{
  "num_hidden_layers": 14,
  "hidden_size": 96,
  "num_attention_heads": 6,
  "num_key_value_heads": 1,
  "head_dim": 32,
  "intermediate_size": 320,
  "vocab_size": 2048,
  "hidden_act": "tanh_gelu",
  "norm": "layernorm",
  "norm_place": "pre",
  "norm_eps": 1e-06,
  "positions": "learned",
  "qk_norm": true,
  "attn_scale": 0.177,
  "bias": "all",
  "tie_word_embeddings": true,
  "parallel_block": false,
  "init": "normal",
  "init_std_qkv": 0.0256,
  "init_std_o": 0.00484,
  "init_std_up": 0.0256,
  "init_std_down": 0.00484,
  "optimizer": "adamw",
  "learning_rate": 0.00577,
  "beta1": 0.9,
  "beta2": 0.98,
  "weight_decay": 0.045,
  "lr_head": 0.00915,
  "max_grad_norm": 0.5,
  "warmup_steps": 233,
  "schedule": "wsd",
  "decay_fraction": 0.685,
  "decay_shape": "linear",
  "final_lr_fraction": 0.02,
  "batch_tokens": 32768,
  "max_seq_len": 1024,
  "doc_mask": true,
  "train_tokens": 148200000,
  "max_steps": 4523,
  "dataset": "wikipedia_en"
}
Each number is 200 + 40 x the weight over its row's rms, rounded and kept within 0 to 999. Layers, rows and columns count from 0. The size before them is the row's rms in percent of the matrix's.

# layer 8 attention value, 32x96, rms 0.135, rows 0-28, columns 48-95
110,170,203,252,218,177,180,242,214,186,230,212,199,187,196,289,207,301,232,153,178,136,187,192,220,234,236,185,188,195,187,168,237,156,167,179,215,202,240,184,257,146,219,218,205,224,166,216,152
097,251,194,272,182,219,235,240,157,234,180,173,181,230,208,202,209,136,250,181,180,221,163,199,176,232,217,222,160,223,222,106,212,205,120,129,220,226,192,248,160,244,210,205,174,207,167,165,262
097,248,141,151,220,186,225,199,187,194,206,193,192,269,189,192,184,274,206,214,189,189,143,205,204,158,214,187,262,295,163,199,241,203,256,150,220,211,160,283,138,285,169,225,155,206,206,211,184
112,263,178,204,208,221,241,281,206,211,251,231,225,125,191,159,193,201,200,177,205,197,129,208,241,178,184,186,206,188,202,117,186,149,179,213,201,223,153,190,175,167,193,225,211,167,190,183,173
094,255,216,66,201,205,138,207,204,221,211,189,229,133,189,198,230,241,206,220,157,220,155,201,184,179,209,199,248,238,153,166,187,196,198,222,192,140,138,222,188,269,211,222,135,199,239,193,217
106,133,210,123,204,193,167,278,164,179,184,195,180,256,193,188,223,248,243,195,182,145,191,244,119,276,220,245,163,258,269,223,177,204,230,189,229,230,184,254,203,201,196,228,184,224,148,195,239
100,239,169,188,179,166,172,175,223,170,246,213,221,198,232,217,208,209,162,230,256,211,91,186,191,211,202,176,216,203,293,226,221,273,267,163,232,142,233,266,248,165,185,145,186,210,107,214,149
104,183,165,180,197,183,148,200,210,223,222,142,197,214,232,201,260,143,186,211,210,127,228,263,221,222,191,193,212,190,320,143,178,168,196,164,166,198,236,227,212,171,203,229,277,203,242,179,240
101,180,234,173,191,221,117,118,214,192,157,169,211,198,163,178,181,219,257,202,169,172,193,229,225,183,202,233,126,234,215,165,189,105,228,184,229,181,197,164,163,189,198,164,252,227,224,192,247
106,148,140,250,183,198,240,214,246,203,225,149,192,102,231,205,229,97,123,248,225,198,122,125,220,193,192,238,210,245,246,189,222,197,187,185,200,235,244,167,256,139,186,150,190,207,276,216,193
108,245,273,254,200,223,155,163,198,226,249,220,202,152,194,162,164,166,231,185,164,182,103,192,177,237,235,235,214,121,213,199,201,269,155,216,220,167,248,282,272,211,158,229,162,208,186,171,132
094,226,237,181,228,147,298,176,190,199,209,202,221,186,172,168,186,272,214,264,207,184,121,194,254,182,193,271,253,225,176,162,262,187,220,207,186,188,175,195,202,260,174,184,117,213,169,233,228
097,100,186,172,201,218,253,166,198,189,266,211,203,39,176,162,196,219,172,247,159,153,207,239,104,207,211,249,226,240,187,253,205,151,241,208,225,149,174,151,170,171,172,179,174,212,201,212,159
108,164,202,264,202,204,208,227,224,181,234,206,205,271,195,226,232,245,201,179,123,199,201,257,127,243,187,193,235,144,162,130,116,199,193,206,216,230,181,241,178,197,238,238,188,174,204,189,256
103,151,160,176,190,242,189,214,208,225,232,189,184,270,168,200,238,162,179,224,225,184,235,225,74,275,206,243,131,146,172,182,223,264,243,192,204,144,273,142,216,137,237,188,209,202,200,189,167
100,169,175,233,194,229,247,290,230,218,227,208,191,237,187,177,123,161,185,188,216,177,201,224,135,205,149,258,225,203,249,242,250,212,132,216,175,293,170,202,156,143,200,137,244,189,217,201,252
096,159,207,229,189,244,176,189,183,172,169,139,191,108,184,229,205,176,224,167,194,235,211,147,267,173,205,271,244,214,275,167,213,180,215,235,217,233,224,175,194,275,210,247,194,207,141,222,194
091,197,229,210,225,130,132,200,176,210,212,187,191,214,230,172,211,138,165,275,144,149,170,181,192,263,218,158,192,227,195,190,246,206,230,130,234,227,208,184,194,293,211,174,186,242,259,182,226
094,148,129,232,190,154,226,260,193,185,160,159,203,228,167,232,233,228,141,218,259,250,205,191,267,193,176,175,257,215,159,181,232,234,184,154,196,232,141,196,246,191,250,119,128,210,138,215,239
094,219,224,197,208,146,281,127,236,201,241,163,190,268,198,226,173,209,225,311,206,208,186,190,242,153,185,195,298,183,219,205,165,195,225,215,145,209,231,170,202,261,239,249,197,196,232,193,272
093,147,277,276,198,197,157,275,229,200,235,197,195,161,156,198,202,238,163,194,206,236,191,221,202,182,167,215,249,111,252,178,181,244,222,152,185,149,212,204,237,244,197,216,184,198,115,203,217
106,176,253,196,221,215,234,256,227,197,187,250,213,236,133,183,195,196,245,171,220,160,195,207,217,215,172,232,152,247,140,235,250,145,198,210,208,190,122,241,177,183,189,132,249,208,137,215,176
108,159,171,128,212,201,133,198,149,203,169,179,206,108,209,177,244,240,180,147,220,112,238,200,225,276,236,240,184,226,171,227,211,203,216,230,212,158,221,233,190,213,195,266,214,208,225,209,220
101,204,177,106,207,158,211,272,213,230,237,198,203,130,207,204,271,210,172,239,176,204,255,188,238,227,219,199,189,203,175,161,161,224,291,197,204,124,224,260,189,216,188,203,130,186,202,190,216
095,152,175,206,194,160,176,161,209,181,132,204,228,150,166,197,207,197,207,185,231,236,169,209,238,235,207,259,220,203,171,248,82,236,206,180,228,178,272,223,261,221,165,237,165,202,251,200,196
096,132,288,146,210,101,166,118,180,204,190,217,202,180,187,241,153,244,197,208,183,142,211,209,216,191,224,174,223,183,168,219,223,185,165,221,177,202,212,190,240,214,207,204,191,212,291,217,286
094,240,188,177,205,200,199,162,172,209,184,290,187,205,161,207,213,237,232,190,199,143,268,189,214,198,220,153,163,212,141,199,284,196,178,257,149,190,226,265,218,212,182,232,210,185,180,191,144
112,204,199,206,191,184,194,145,210,217,169,193,236,99,223,271,286,141,211,80,128,174,206,177,220,190,211,189,222,215,248,80,205,183,206,168,192,190,141,156,199,147,193,131,154,192,190,212,211
085,180,193,221,241,132,246,157,161,237,261,180,217,152,169,176,254,244,184,224,215,145,122,183,273,210,214,212,222,188,105,130,178,129,172,227,206,217,185,158,222,261,223,276,169,214,158,221,188